From a checkpoint of a small transformer trained on Wikipedia: attention and MLP in parallel, 4261 steps.
Each number is 200 + 20 x the weight over its row's rms, rounded and kept within 0 to 999. Layers, rows and columns count from 0. The size before them is the row's rms in percent of the matrix's.

# layer 10 MLP up, 896x224, rms 0.0617, rows 252-267, columns 0-223
096,207,197,195,183,195,176,188,186,195,189,202,217,222,201,215,178,202,233,204,165,193,210,208,190,192,215,198,221,229,231,220,176,197,204,226,199,219,166,189,158,182,182,240,211,195,213,212,202,184,172,190,231,216,197,245,197,198,234,242,173,176,217,168,203,190,171,218,196,213,198,200,157,217,212,209,192,209,189,192,202,187,184,214,163,236,202,193,243,231,209,193,210,192,184,208,170,160,176,250,190,229,218,185,231,163,210,211,175,190,210,212,230,206,176,187,202,185,181,204,221,189,174,220,211,207,202,168,196,230,232,182,157,202,225,232,222,164,223,244,164,224,197,196,205,194,226,197,201,189,190,200,201,199,187,203,199,200,221,221,208,189,234,171,191,194,242,209,228,191,173,193,205,167,207,198,207,215,204,170,205,202,184,205,186,212,168,208,179,196,191,219,187,196,221,215,203,170,196,210,206,187,193,211,172,200,204,210,231,192,195,227,212,230,202,205,204,202,217,177,212,226,188,268,196
094,190,194,219,197,207,203,201,210,210,211,193,187,231,237,197,176,214,204,174,205,207,196,181,180,192,226,194,202,190,214,208,176,203,193,228,208,191,190,204,186,174,219,235,186,241,225,175,209,177,200,211,227,201,174,201,182,218,204,189,218,185,199,222,203,223,181,162,197,204,177,201,162,192,216,200,193,171,220,204,226,206,169,176,220,223,190,211,180,192,220,173,185,168,224,229,183,144,185,186,166,181,191,252,204,184,203,222,239,184,187,226,195,177,181,202,211,213,189,218,200,200,198,200,201,224,178,205,169,196,205,210,200,212,231,214,154,187,172,214,192,183,214,198,202,232,229,197,190,173,217,208,172,202,207,188,219,183,223,197,235,261,200,188,182,163,192,192,209,228,203,245,191,219,196,207,219,231,211,198,186,188,219,215,203,179,206,175,209,222,194,218,182,207,153,176,222,179,209,203,167,211,142,200,208,177,188,225,194,232,187,189,215,191,253,215,203,227,181,210,208,218,219,178,222
095,212,229,171,208,171,242,175,189,204,173,199,210,180,163,168,196,196,201,203,189,228,231,193,175,187,197,213,202,201,199,154,158,196,216,180,214,227,191,208,212,202,181,217,239,196,199,215,247,238,218,198,218,204,202,220,180,185,210,202,194,163,227,209,212,220,221,210,203,223,214,191,181,231,214,217,213,221,191,161,214,246,192,175,213,195,179,215,227,186,211,198,212,194,237,202,209,168,193,193,200,233,198,199,201,196,184,183,229,206,191,176,196,206,191,189,191,196,238,202,202,206,170,171,199,226,209,224,194,213,195,231,167,185,196,205,200,176,229,234,229,192,161,180,229,203,201,196,211,166,188,204,201,219,203,215,163,182,183,230,200,217,228,193,189,190,144,207,196,237,210,230,206,202,198,213,216,198,178,197,198,230,188,225,184,190,186,241,163,194,156,183,192,213,199,197,207,191,194,170,207,194,163,228,216,194,217,193,161,215,225,198,207,186,174,214,191,201,189,198,185,198,160,203,238
108,188,203,242,197,164,231,190,220,161,207,185,225,221,204,193,210,213,207,180,200,163,224,222,204,189,198,178,207,193,215,186,209,194,175,198,219,189,193,169,166,253,214,190,212,166,170,214,214,191,208,195,233,199,194,169,178,175,207,173,184,246,199,184,223,175,193,207,140,205,206,218,213,195,166,215,198,179,206,189,184,223,231,186,182,250,176,237,204,187,225,222,207,173,195,192,204,179,199,209,207,208,198,172,203,173,228,186,212,219,205,208,235,201,157,196,175,206,190,225,157,193,185,188,216,177,195,176,213,232,216,204,230,206,195,184,193,178,193,202,193,197,189,202,207,204,215,168,225,221,171,196,196,193,205,202,182,199,195,166,196,195,193,192,196,215,197,181,165,227,174,199,199,222,230,209,239,204,216,212,197,247,186,185,163,216,216,189,168,217,213,196,222,173,186,194,193,204,159,224,214,192,204,245,199,206,204,213,203,188,198,201,241,186,208,202,229,176,186,190,201,170,233,179,199
107,222,190,226,161,221,227,188,208,219,187,206,231,180,174,149,221,202,192,197,192,207,192,209,199,215,224,212,180,202,249,205,190,170,213,154,212,181,191,169,183,201,214,224,237,176,160,177,176,208,210,189,188,160,218,196,195,210,184,231,197,219,223,234,201,188,166,188,186,200,176,190,252,196,182,210,211,230,199,201,191,217,220,166,193,231,249,211,202,196,213,237,217,186,180,197,190,191,212,181,218,213,178,216,206,166,277,204,202,234,202,189,210,184,205,191,221,193,194,202,195,206,188,184,200,181,227,192,169,209,187,210,177,233,190,214,194,191,218,160,205,194,233,195,205,207,183,225,195,195,217,195,177,219,171,200,203,216,188,188,201,168,186,202,210,194,216,216,194,180,176,202,205,207,231,225,214,204,197,184,211,198,203,172,180,198,215,194,200,182,193,224,193,195,222,183,223,240,198,195,202,217,212,222,182,197,237,212,195,184,189,242,180,207,147,185,204,198,206,201,180,175,182,228,173
098,215,184,183,191,209,230,184,185,207,235,198,178,225,238,211,177,187,207,201,192,198,181,180,213,226,175,190,190,194,177,232,205,189,191,216,201,222,224,164,218,191,188,221,188,189,203,189,225,201,185,192,265,216,237,173,224,216,205,198,215,215,198,186,203,223,181,218,188,197,190,182,234,191,204,180,198,223,238,226,209,208,193,189,165,214,191,165,197,207,207,195,204,178,209,177,233,192,187,200,197,203,211,194,145,211,173,217,185,185,180,176,208,198,197,206,226,217,220,188,214,186,205,173,169,193,206,231,213,231,196,206,175,190,169,220,199,183,230,194,223,179,195,203,214,208,244,169,237,200,196,192,197,206,159,183,206,189,202,199,174,176,179,203,225,191,133,216,188,228,142,221,209,193,185,173,206,158,192,164,185,195,210,181,191,193,179,216,189,183,195,219,193,223,182,219,203,225,221,219,206,203,163,212,195,203,193,190,221,198,240,181,195,242,208,181,186,214,237,219,182,211,216,218,213
095,201,217,196,210,180,188,246,171,169,233,227,242,227,163,194,240,190,168,209,196,194,172,190,186,180,216,218,214,185,190,190,181,216,216,200,163,198,223,160,185,200,204,186,206,230,186,185,221,187,171,183,208,207,207,174,194,152,232,207,206,208,184,268,195,207,197,199,222,213,156,212,201,208,190,206,190,208,220,158,194,181,212,193,198,217,216,234,186,188,186,229,223,199,199,197,176,182,201,182,220,208,169,210,209,189,216,235,196,230,197,212,203,236,222,183,231,194,227,202,170,174,205,202,204,215,196,187,201,183,194,175,175,193,194,195,256,162,194,219,171,217,204,194,210,184,194,179,205,165,180,209,191,172,170,217,199,219,230,183,190,208,225,206,198,187,229,213,200,195,195,197,195,218,215,232,200,195,208,203,223,236,189,217,193,166,212,206,200,222,213,207,220,201,220,177,161,198,182,205,188,187,180,212,205,193,204,211,182,210,222,216,169,224,188,176,224,178,186,229,171,223,220,166,225
098,220,227,201,195,208,192,174,242,209,212,196,187,195,182,215,143,224,173,192,213,205,152,183,242,210,213,155,233,192,213,190,208,199,191,168,193,202,199,194,188,234,152,217,206,209,219,186,177,127,198,207,185,210,197,211,195,200,214,209,169,210,206,210,168,201,203,203,154,196,214,194,210,230,196,207,177,189,206,201,169,222,171,161,230,197,200,214,178,226,235,183,204,199,205,191,248,185,197,200,237,178,207,255,211,206,193,202,209,188,178,196,194,204,167,204,201,180,174,197,197,193,245,185,180,193,205,204,212,184,177,203,200,198,214,203,209,223,208,186,212,222,161,200,150,204,216,200,219,213,184,221,193,218,233,198,194,191,200,195,200,170,216,206,182,203,200,213,222,193,226,195,168,218,210,178,214,206,207,220,181,200,213,186,195,241,216,210,219,184,196,174,185,202,204,180,168,195,212,234,232,214,239,216,191,234,163,222,214,197,185,196,190,208,221,200,206,213,198,175,223,182,192,225,179
094,233,243,217,167,220,161,227,233,235,178,206,186,228,181,199,203,237,190,171,189,202,186,216,175,227,164,179,219,190,195,180,203,234,241,160,197,193,224,231,196,195,217,171,196,179,197,216,178,215,217,194,196,203,190,226,146,217,172,193,196,236,191,221,190,197,223,161,217,186,169,186,231,209,213,191,214,167,184,201,184,187,178,199,192,189,183,179,176,189,195,215,201,232,217,213,207,207,196,204,185,194,209,223,167,211,213,172,192,218,188,221,222,182,208,214,192,186,205,236,223,191,183,192,190,210,205,209,187,201,165,227,163,201,213,225,179,192,217,201,189,236,200,219,191,179,228,193,218,229,203,179,213,179,199,201,166,171,215,181,214,196,202,199,217,183,221,254,207,180,184,204,187,193,210,199,243,212,194,209,214,222,166,163,186,209,209,198,216,169,219,211,232,190,218,210,199,195,186,240,209,207,207,165,172,201,179,216,194,175,164,201,224,208,202,221,204,184,202,186,190,202,195,224,227
098,203,197,185,215,196,189,213,196,187,183,174,217,204,175,181,157,201,208,211,194,205,199,161,255,229,202,198,228,178,196,208,162,209,216,208,175,188,226,198,192,172,184,258,188,183,173,223,229,184,183,237,148,198,189,168,158,216,187,196,209,204,177,193,171,139,201,175,209,194,202,204,212,181,181,206,215,198,220,230,182,217,218,206,171,244,220,215,202,177,179,223,195,209,173,189,172,198,208,190,208,190,180,207,188,194,222,214,218,196,242,203,204,206,210,186,224,198,196,216,182,177,207,209,187,211,218,167,212,225,183,190,199,216,219,196,240,184,227,182,210,223,187,193,207,200,206,162,166,225,201,214,195,208,179,197,169,180,168,190,221,184,199,208,186,188,193,200,191,195,197,179,191,205,242,196,164,198,213,202,191,193,216,225,208,185,202,185,214,200,209,186,169,271,175,199,181,192,218,187,213,172,190,169,209,217,216,182,180,199,221,199,197,202,240,223,206,230,202,225,169,211,180,205,206
104,159,193,207,188,231,177,239,205,187,201,150,205,193,238,177,222,212,236,233,199,191,192,182,161,205,217,148,173,188,187,207,192,181,225,194,192,227,179,212,201,244,172,215,198,219,174,212,196,222,224,161,190,227,173,187,232,212,205,189,197,193,226,217,222,208,228,209,193,195,190,205,229,194,206,199,189,199,219,233,186,192,178,168,170,199,179,170,190,167,188,196,192,196,216,191,209,186,198,206,201,208,204,173,160,202,201,215,237,221,180,214,225,168,223,184,221,224,207,193,182,174,180,192,207,214,208,225,189,196,204,220,182,191,230,184,197,202,200,219,183,194,200,223,228,187,223,208,180,236,216,243,176,201,194,208,195,187,216,221,144,209,193,234,216,230,178,162,231,175,188,203,199,221,194,191,186,185,186,171,173,206,214,210,226,204,202,204,193,218,219,204,208,199,184,214,239,217,191,186,205,186,180,161,219,215,175,197,181,228,223,201,196,194,189,187,217,148,217,208,218,182,199,210,215
104,190,224,183,189,212,228,219,235,217,190,193,251,217,216,198,228,210,189,208,209,238,175,218,228,176,192,206,185,191,193,198,210,188,216,156,235,183,190,173,193,166,221,180,217,227,223,200,150,204,193,205,207,217,199,203,210,226,180,217,200,199,180,211,202,200,210,177,226,202,191,187,218,187,157,185,176,186,234,193,193,220,207,200,226,173,188,226,192,194,186,214,202,227,179,195,224,208,192,180,214,211,215,198,211,186,181,214,223,217,189,207,189,202,186,206,195,238,201,215,214,204,179,229,208,189,179,194,215,170,199,202,197,193,185,207,189,189,188,207,197,183,237,155,199,218,204,159,190,166,214,208,226,189,191,249,182,208,209,214,175,167,219,218,189,191,213,258,190,187,183,226,218,241,193,195,185,210,208,194,184,162,226,139,170,195,217,223,200,232,213,201,190,173,204,231,189,200,224,216,206,202,194,179,179,215,200,187,186,216,214,178,174,199,164,195,169,241,182,182,168,217,203,240,190
097,210,205,222,197,203,187,169,219,198,229,222,204,205,153,180,219,197,172,214,228,208,166,226,186,198,219,196,232,178,181,199,211,186,195,222,230,198,215,245,183,241,159,222,189,197,217,166,178,208,212,193,199,214,234,178,210,223,184,185,187,178,195,203,168,226,213,183,189,205,233,232,217,204,201,222,203,187,203,230,228,230,181,212,210,176,181,192,227,224,205,188,186,199,160,208,204,220,181,226,205,200,189,204,211,180,199,207,214,193,214,220,184,190,216,181,162,180,206,207,208,191,224,186,195,185,228,198,214,211,166,216,196,219,189,204,205,202,220,227,183,210,221,190,199,142,198,181,193,195,223,199,204,218,195,196,201,153,197,183,175,215,217,214,215,228,220,196,188,188,196,185,216,167,237,226,217,227,197,198,239,233,161,203,164,202,173,185,185,182,205,218,193,215,215,205,186,160,175,188,188,194,189,223,200,224,208,191,204,191,156,211,149,175,231,184,240,194,201,212,240,223,218,208,197
098,203,224,209,241,205,217,173,169,192,212,187,229,196,200,198,202,195,218,193,177,203,219,185,199,174,222,194,183,180,214,216,185,202,203,153,199,236,172,223,188,223,210,165,161,209,217,177,206,241,200,184,209,201,234,230,174,192,184,191,190,228,214,205,222,252,252,197,212,185,209,224,183,157,193,198,183,212,219,182,220,196,211,153,214,226,230,173,195,202,195,219,240,187,198,211,212,174,213,204,198,197,212,161,185,206,208,210,199,217,221,228,213,204,164,189,215,209,185,188,203,184,197,219,203,221,174,193,201,224,204,193,198,193,198,202,218,194,227,181,208,199,214,192,167,220,203,174,211,175,218,181,248,169,197,185,187,213,212,199,237,180,200,191,210,221,197,201,228,182,159,202,185,172,210,233,187,191,227,193,189,158,206,165,170,190,218,220,199,176,187,189,194,189,196,164,226,206,208,175,169,204,202,222,198,174,240,222,188,202,184,195,191,229,227,193,217,165,226,215,164,209,223,190,197
106,195,201,212,210,214,184,237,191,234,225,205,233,204,199,165,221,205,201,205,175,180,221,179,173,193,216,173,161,195,189,225,189,180,192,211,222,207,185,218,191,239,215,218,179,192,205,231,208,185,188,192,201,201,252,226,168,203,175,171,220,180,175,206,193,212,163,204,203,219,177,205,250,200,210,194,199,180,207,208,205,175,175,230,173,213,177,215,198,210,194,203,219,225,212,223,183,186,191,200,169,161,229,188,204,221,225,201,186,214,221,215,181,196,220,220,206,181,155,242,218,206,207,207,199,168,194,195,207,184,217,205,227,195,178,245,222,222,186,195,204,200,193,211,204,159,215,184,221,175,218,210,197,177,187,227,164,207,217,201,204,195,225,206,205,184,169,208,211,217,198,186,206,176,216,199,232,228,204,181,183,177,172,174,208,227,233,187,222,185,199,150,220,165,169,193,199,176,213,227,178,219,176,194,212,192,208,178,220,213,189,206,213,213,169,183,189,182,177,210,204,208,216,145,173
104,167,223,182,172,189,192,208,219,208,198,191,182,185,226,208,210,215,203,226,196,174,217,179,187,198,210,183,204,202,200,175,192,195,182,198,221,217,161,189,201,179,187,191,197,176,219,198,209,215,217,180,198,237,224,173,194,209,208,210,179,190,186,200,224,244,217,219,184,215,217,196,165,219,210,197,219,172,221,196,202,205,228,194,205,163,164,223,206,209,219,208,192,210,226,205,206,199,204,171,223,196,219,200,175,176,204,183,159,175,199,229,200,204,213,209,173,186,187,198,193,214,221,212,172,183,180,226,197,250,165,213,164,182,171,202,204,213,224,194,201,165,175,191,244,217,215,176,170,195,207,198,189,171,176,216,219,170,223,168,181,207,224,181,193,183,223,170,181,203,185,205,182,165,208,154,191,202,207,203,205,181,173,213,225,239,212,221,202,209,208,195,222,178,236,198,208,186,234,190,273,198,198,180,212,207,202,173,214,203,230,234,156,223,190,202,190,183,227,208,234,230,199,212,220
# layer 10 MLP down (transposed), 896x224, rms 0.0617, rows 252-266, columns 0-223
103,209,227,217,186,237,177,184,192,225,227,191,218,228,198,191,198,175,244,201,170,205,162,200,223,197,216,198,215,168,203,204,215,232,186,204,189,224,205,231,205,195,186,186,206,220,217,229,213,232,211,211,165,235,202,158,211,153,204,211,189,188,198,202,197,239,150,179,223,211,161,188,213,191,194,181,163,212,224,189,216,232,208,193,170,222,211,210,186,190,226,196,195,191,235,188,188,201,200,197,186,192,182,158,227,174,209,180,209,181,199,215,248,199,198,193,193,160,195,208,228,180,191,198,195,198,227,213,213,172,240,196,201,200,181,197,204,210,190,192,219,214,193,164,229,206,179,218,206,174,215,208,200,193,212,174,219,228,192,218,193,177,246,208,191,190,196,198,240,173,186,178,223,197,211,213,216,200,194,228,185,193,167,224,170,170,177,202,220,163,172,200,191,152,188,212,218,182,231,195,206,210,203,188,190,222,181,203,238,201,217,214,171,193,197,169,200,194,195,177,185,185,194,185,227
091,180,232,229,207,192,209,213,191,187,220,189,195,221,184,198,196,214,211,209,178,214,194,229,190,184,194,178,209,207,160,193,224,227,194,179,194,194,205,187,196,195,177,178,183,192,213,207,199,209,199,176,201,199,208,232,202,181,199,208,201,187,220,185,222,177,203,216,194,194,216,227,206,169,175,190,204,199,218,200,179,222,198,204,217,171,217,196,187,216,196,200,200,200,171,211,202,221,228,192,213,222,181,224,205,179,198,188,199,223,187,174,191,237,235,203,198,162,182,232,239,146,212,211,209,188,218,197,215,199,224,201,207,195,203,227,240,226,191,213,195,199,196,201,189,212,182,206,177,242,193,198,197,211,218,212,207,153,191,185,198,175,173,224,168,175,201,237,220,212,181,182,222,175,208,217,198,272,211,196,183,199,175,206,184,243,178,197,189,159,178,221,201,224,218,156,182,180,226,216,226,183,209,221,182,196,202,193,214,159,221,190,216,219,191,153,204,179,205,166,164,160,268,207,194
094,194,181,207,187,201,196,176,224,197,219,213,191,198,230,166,216,205,191,181,246,184,203,188,183,213,196,180,207,198,211,189,214,225,168,206,220,203,244,190,183,177,220,172,238,180,217,204,204,180,212,216,161,203,192,203,176,204,183,203,183,242,217,199,213,211,198,241,191,202,219,211,199,219,224,191,169,211,233,186,221,222,167,166,208,225,178,197,216,201,213,206,187,180,163,178,209,203,218,175,190,175,212,214,191,186,173,209,194,191,185,191,238,218,247,202,200,175,208,216,231,172,204,187,182,183,202,164,205,183,155,171,218,190,192,182,211,199,194,191,165,192,186,207,168,199,220,197,181,223,197,223,192,199,181,216,172,179,207,213,184,156,207,189,204,190,220,207,224,209,182,199,231,210,222,221,177,162,191,221,236,215,216,196,217,168,217,210,228,201,191,160,229,210,226,191,180,199,196,192,242,198,185,218,203,233,226,196,243,186,206,207,192,198,186,174,265,187,193,179,185,229,190,221,200
104,223,197,215,196,225,200,194,178,216,189,176,218,166,230,200,194,213,204,163,227,225,192,212,225,223,159,212,226,210,204,214,218,201,220,185,181,234,180,207,200,209,174,179,223,200,193,190,222,218,208,192,178,202,184,203,224,200,185,186,196,194,180,165,235,234,218,159,176,219,200,240,211,210,191,210,200,226,224,155,205,197,209,182,190,186,208,214,189,219,218,215,188,230,237,202,218,232,190,193,190,172,201,208,176,201,178,203,267,193,191,189,223,201,241,201,247,213,157,221,197,188,188,187,204,180,196,194,189,192,213,175,225,211,213,173,198,209,199,216,176,207,199,203,199,218,178,195,192,201,173,196,171,200,181,199,179,188,191,205,184,191,209,201,205,180,192,202,190,190,181,193,203,207,210,187,225,214,197,208,184,216,171,206,200,227,229,201,202,189,221,213,210,295,197,185,208,196,193,217,202,202,231,175,168,195,172,201,194,163,201,230,191,208,170,189,222,184,138,170,197,195,167,191,199
100,177,191,190,203,209,169,206,203,197,155,201,173,203,225,157,196,196,217,214,179,183,196,207,224,187,213,216,164,184,190,210,193,208,180,218,193,193,209,220,194,193,198,231,200,217,215,190,217,174,193,181,238,181,193,224,178,176,197,173,180,188,212,192,231,219,177,216,199,210,229,177,209,209,206,200,188,232,187,210,207,176,194,243,198,217,166,214,171,226,192,184,202,198,224,199,214,226,179,198,185,241,203,205,208,224,170,208,165,233,180,210,184,237,174,183,210,162,218,198,203,195,209,226,218,202,207,189,225,182,161,191,230,216,221,196,179,183,188,200,204,273,171,203,206,199,219,229,197,212,200,181,206,213,168,210,215,206,222,180,206,193,202,209,172,200,174,210,190,224,197,210,205,204,207,216,196,226,174,233,196,220,200,188,215,206,175,165,207,191,218,177,230,206,216,215,201,218,225,182,245,144,179,213,191,229,203,240,224,184,225,167,200,171,194,184,188,180,153,197,177,165,199,193,198
093,218,218,228,201,163,181,206,174,216,231,206,193,175,202,173,225,205,190,201,219,205,172,185,189,214,168,169,208,194,172,155,152,199,214,197,228,198,224,179,198,195,196,212,193,213,199,239,218,161,162,205,219,183,186,186,205,183,228,168,221,213,176,173,250,219,199,159,233,227,175,188,214,196,204,214,166,195,221,208,214,204,200,197,186,196,204,219,205,184,198,187,183,217,217,178,191,200,190,196,220,221,230,196,181,202,188,184,219,215,211,183,197,175,216,212,218,198,174,186,224,196,175,198,192,210,211,164,218,192,205,237,195,204,232,189,226,202,228,221,186,177,191,221,218,218,209,207,204,189,169,177,203,200,196,235,204,208,209,211,179,195,213,223,191,195,195,187,236,252,176,215,178,209,191,185,197,177,218,266,221,224,211,143,218,220,189,232,218,182,220,182,205,164,190,191,184,188,206,200,203,161,200,179,192,206,208,181,200,181,205,167,182,182,210,240,199,197,213,216,204,183,178,176,218
092,185,190,214,202,225,199,210,188,233,205,209,219,217,213,218,162,215,207,185,204,204,203,226,220,173,225,195,217,200,206,218,216,222,215,173,239,189,229,220,157,235,188,203,242,216,208,158,211,207,209,177,213,178,205,172,220,193,203,171,188,167,203,216,197,209,222,198,220,192,240,199,206,207,215,182,204,167,190,209,193,206,172,192,211,238,190,203,219,179,219,200,217,152,180,207,206,235,198,181,186,228,172,221,179,183,241,190,196,201,228,201,218,199,201,229,169,215,188,217,203,201,166,253,217,192,168,176,155,231,208,192,199,171,199,224,216,223,207,177,209,181,198,212,208,188,167,235,208,200,172,199,205,186,208,204,184,187,200,184,194,191,192,204,177,186,209,192,162,172,207,165,197,186,217,200,231,215,206,230,214,217,199,173,191,183,210,182,176,224,228,196,183,143,175,230,195,195,184,229,208,221,195,213,185,164,187,208,213,165,185,179,172,187,197,202,195,205,227,202,207,212,194,177,159
099,181,175,177,198,206,213,189,208,207,180,186,182,228,214,195,195,163,209,213,175,215,202,190,169,200,176,203,192,221,208,212,211,186,186,171,188,199,200,201,188,184,214,234,209,203,191,184,199,194,210,210,207,183,215,198,216,189,190,188,227,240,222,222,217,195,237,202,195,180,209,201,219,224,205,166,205,198,159,225,195,213,192,182,173,222,204,176,191,216,202,186,193,191,176,225,213,210,168,195,215,220,203,193,179,178,214,206,202,219,235,218,175,207,185,215,152,163,191,172,198,211,235,225,197,215,217,246,209,211,181,218,214,209,186,193,182,216,185,210,210,228,192,212,147,171,190,206,203,163,204,197,197,190,196,201,200,236,200,219,200,186,209,166,178,220,212,215,221,182,200,213,212,193,235,217,193,230,241,241,179,230,172,193,163,177,187,198,152,231,251,199,151,227,222,170,190,194,197,186,230,201,218,209,196,155,189,187,212,188,225,170,228,185,232,212,205,202,179,224,212,163,203,177,188
095,160,207,164,207,198,205,173,224,211,186,192,203,200,191,207,210,203,227,213,194,200,210,222,173,196,222,188,205,206,210,263,222,219,213,236,218,207,232,160,223,195,190,190,211,201,202,206,185,159,186,219,217,191,205,161,247,168,212,194,178,184,186,238,211,200,217,211,192,209,177,212,210,219,218,221,218,263,218,171,208,190,228,244,180,219,207,187,223,216,180,233,211,167,196,168,181,184,217,179,210,216,185,177,197,175,187,201,203,194,214,180,199,230,164,230,200,191,207,194,252,189,168,179,195,193,220,179,234,218,198,196,242,212,195,204,191,194,189,212,186,195,202,225,210,210,218,204,182,170,166,178,185,182,210,183,211,214,215,201,183,196,196,210,185,185,192,219,170,201,205,197,192,205,206,197,194,201,218,204,180,158,222,172,188,173,200,189,186,198,179,151,205,222,179,206,214,219,205,167,195,236,198,215,243,182,192,156,191,196,194,222,183,190,162,212,214,211,171,208,194,206,207,194,184
102,182,193,203,199,190,191,223,241,193,205,190,188,195,204,208,198,218,172,221,209,191,208,206,230,199,218,230,215,206,193,197,172,225,198,198,204,187,187,215,176,183,195,200,205,167,184,209,209,182,223,226,154,186,193,188,200,203,177,196,215,198,205,210,175,179,191,195,201,191,185,187,202,213,228,195,216,245,237,170,185,211,206,235,192,154,194,200,210,187,224,212,180,214,162,191,163,171,198,199,213,179,181,217,193,184,190,188,179,199,219,190,202,215,214,222,219,175,146,186,213,190,178,179,188,205,223,170,201,212,229,219,191,203,198,180,205,207,215,210,202,222,226,162,186,193,204,190,179,236,186,225,177,198,191,216,202,154,202,206,191,185,199,207,215,211,171,191,230,208,205,210,190,183,208,188,173,204,223,198,192,210,202,216,200,191,200,225,229,178,185,195,178,344,161,204,205,221,212,202,214,199,182,201,212,196,221,209,217,170,190,196,202,183,208,219,214,196,225,207,201,212,203,207,201
104,182,198,201,192,216,174,212,223,208,216,226,175,213,218,159,197,170,205,196,187,189,203,197,200,211,179,208,201,189,202,206,197,193,202,209,184,232,226,222,184,196,180,207,187,198,207,184,207,191,195,166,206,203,234,237,206,192,211,224,173,186,196,183,206,250,235,210,176,145,181,184,180,207,219,204,208,214,183,222,209,222,159,213,211,214,161,200,207,226,214,220,203,205,185,191,206,165,191,211,217,201,151,183,211,256,188,195,167,204,212,207,195,198,216,202,194,184,201,201,221,210,191,175,211,229,192,223,205,218,197,170,176,173,186,208,180,203,197,173,184,200,185,190,218,205,201,242,178,188,207,183,193,172,238,236,223,231,206,219,218,200,198,201,203,176,239,222,166,171,220,182,189,192,220,204,189,200,197,227,213,196,187,191,184,167,190,209,147,176,246,188,183,133,198,236,187,173,193,205,226,189,237,200,238,216,196,202,196,165,168,193,198,190,195,201,183,195,214,215,203,223,222,208,229
099,228,203,236,213,225,235,187,196,209,204,235,220,182,219,219,176,199,249,199,212,185,228,205,215,200,206,220,220,200,191,188,208,212,177,222,185,185,199,195,196,196,204,200,173,190,199,190,191,181,206,206,209,232,189,160,222,176,152,178,210,243,204,196,188,212,188,222,199,177,231,185,193,182,190,212,203,220,185,200,182,205,193,159,207,229,208,211,212,226,222,206,188,162,206,176,185,195,180,181,174,209,209,208,186,215,185,208,179,210,209,217,229,217,180,264,202,189,225,195,222,181,175,193,202,155,215,198,195,238,214,219,182,194,185,187,235,203,189,209,200,201,223,232,201,189,217,204,212,182,168,194,184,205,200,181,171,180,161,173,206,206,197,135,193,176,192,172,180,223,192,202,208,215,215,233,211,182,224,176,239,216,174,205,209,186,205,217,184,193,181,153,175,230,176,200,197,199,190,184,222,190,176,180,206,154,215,196,189,226,178,212,209,236,219,213,183,228,187,180,197,221,179,228,209
104,201,205,185,181,211,182,217,195,203,179,218,224,187,207,189,170,216,246,206,218,199,165,167,195,253,216,211,155,200,191,210,217,213,207,219,227,184,217,209,183,175,227,213,241,206,216,193,234,189,182,207,197,196,199,160,187,198,217,226,209,184,196,190,184,207,203,213,203,177,218,206,206,215,193,193,237,201,200,208,195,191,218,183,203,212,244,207,197,197,203,183,214,188,176,199,181,227,162,209,233,215,202,217,194,180,169,195,207,189,200,209,211,219,164,195,210,201,247,177,200,222,167,221,222,222,174,198,183,220,228,220,170,207,235,190,171,221,150,181,202,194,214,240,175,210,180,230,205,200,205,191,212,205,214,216,214,231,181,203,194,172,202,214,200,188,203,230,202,172,187,206,200,193,189,206,168,198,155,174,169,217,208,170,200,178,188,156,181,200,197,216,202,249,162,188,186,244,221,210,178,188,217,180,180,171,173,188,218,163,213,170,176,217,187,215,192,212,207,189,184,229,200,204,219
099,200,217,210,203,160,203,211,215,206,204,170,183,220,162,211,201,215,231,212,208,200,203,195,203,195,220,184,221,212,208,213,224,181,155,228,189,211,205,206,192,221,203,224,170,201,182,189,190,193,189,200,167,204,168,162,199,210,203,182,202,202,194,197,194,169,174,218,174,200,211,192,199,203,197,189,167,157,176,209,188,207,226,224,178,183,186,235,200,213,192,213,161,204,172,192,206,179,220,199,238,192,177,202,247,185,237,212,213,184,223,189,190,259,208,225,206,206,220,241,203,196,179,204,225,174,200,268,177,194,206,197,230,204,191,172,156,226,175,219,232,217,187,196,192,209,237,192,175,244,160,202,193,207,187,176,197,224,202,186,199,232,189,221,196,213,187,199,165,195,205,211,212,182,209,182,191,197,192,209,189,196,229,221,215,186,171,163,177,203,181,197,211,216,203,187,223,229,201,216,157,216,214,202,165,214,179,180,187,213,245,201,191,202,218,174,191,202,190,224,185,217,215,176,199
102,204,173,228,165,206,213,184,211,199,184,188,204,200,216,167,174,170,211,171,202,224,222,213,218,239,211,209,229,183,216,219,198,187,203,212,175,228,225,231,178,187,166,201,229,179,199,234,196,208,176,183,204,192,212,186,198,203,202,212,201,199,227,202,167,186,231,187,187,241,223,226,207,181,171,222,201,180,173,230,212,211,148,162,185,181,203,203,209,185,200,169,208,167,203,203,215,172,221,192,218,230,175,188,210,207,174,195,195,239,172,199,219,200,197,190,213,226,152,205,197,225,179,196,188,213,180,227,164,193,186,190,204,215,208,160,172,185,198,185,203,188,185,203,185,224,196,185,208,220,197,210,210,189,190,218,216,235,240,225,200,194,185,190,232,217,170,211,192,210,193,218,182,244,198,209,216,168,165,208,208,198,222,212,236,179,186,207,188,225,169,236,191,215,195,201,229,206,215,194,193,189,182,202,172,208,180,182,192,195,193,144,203,176,235,225,232,204,218,200,222,171,191,223,210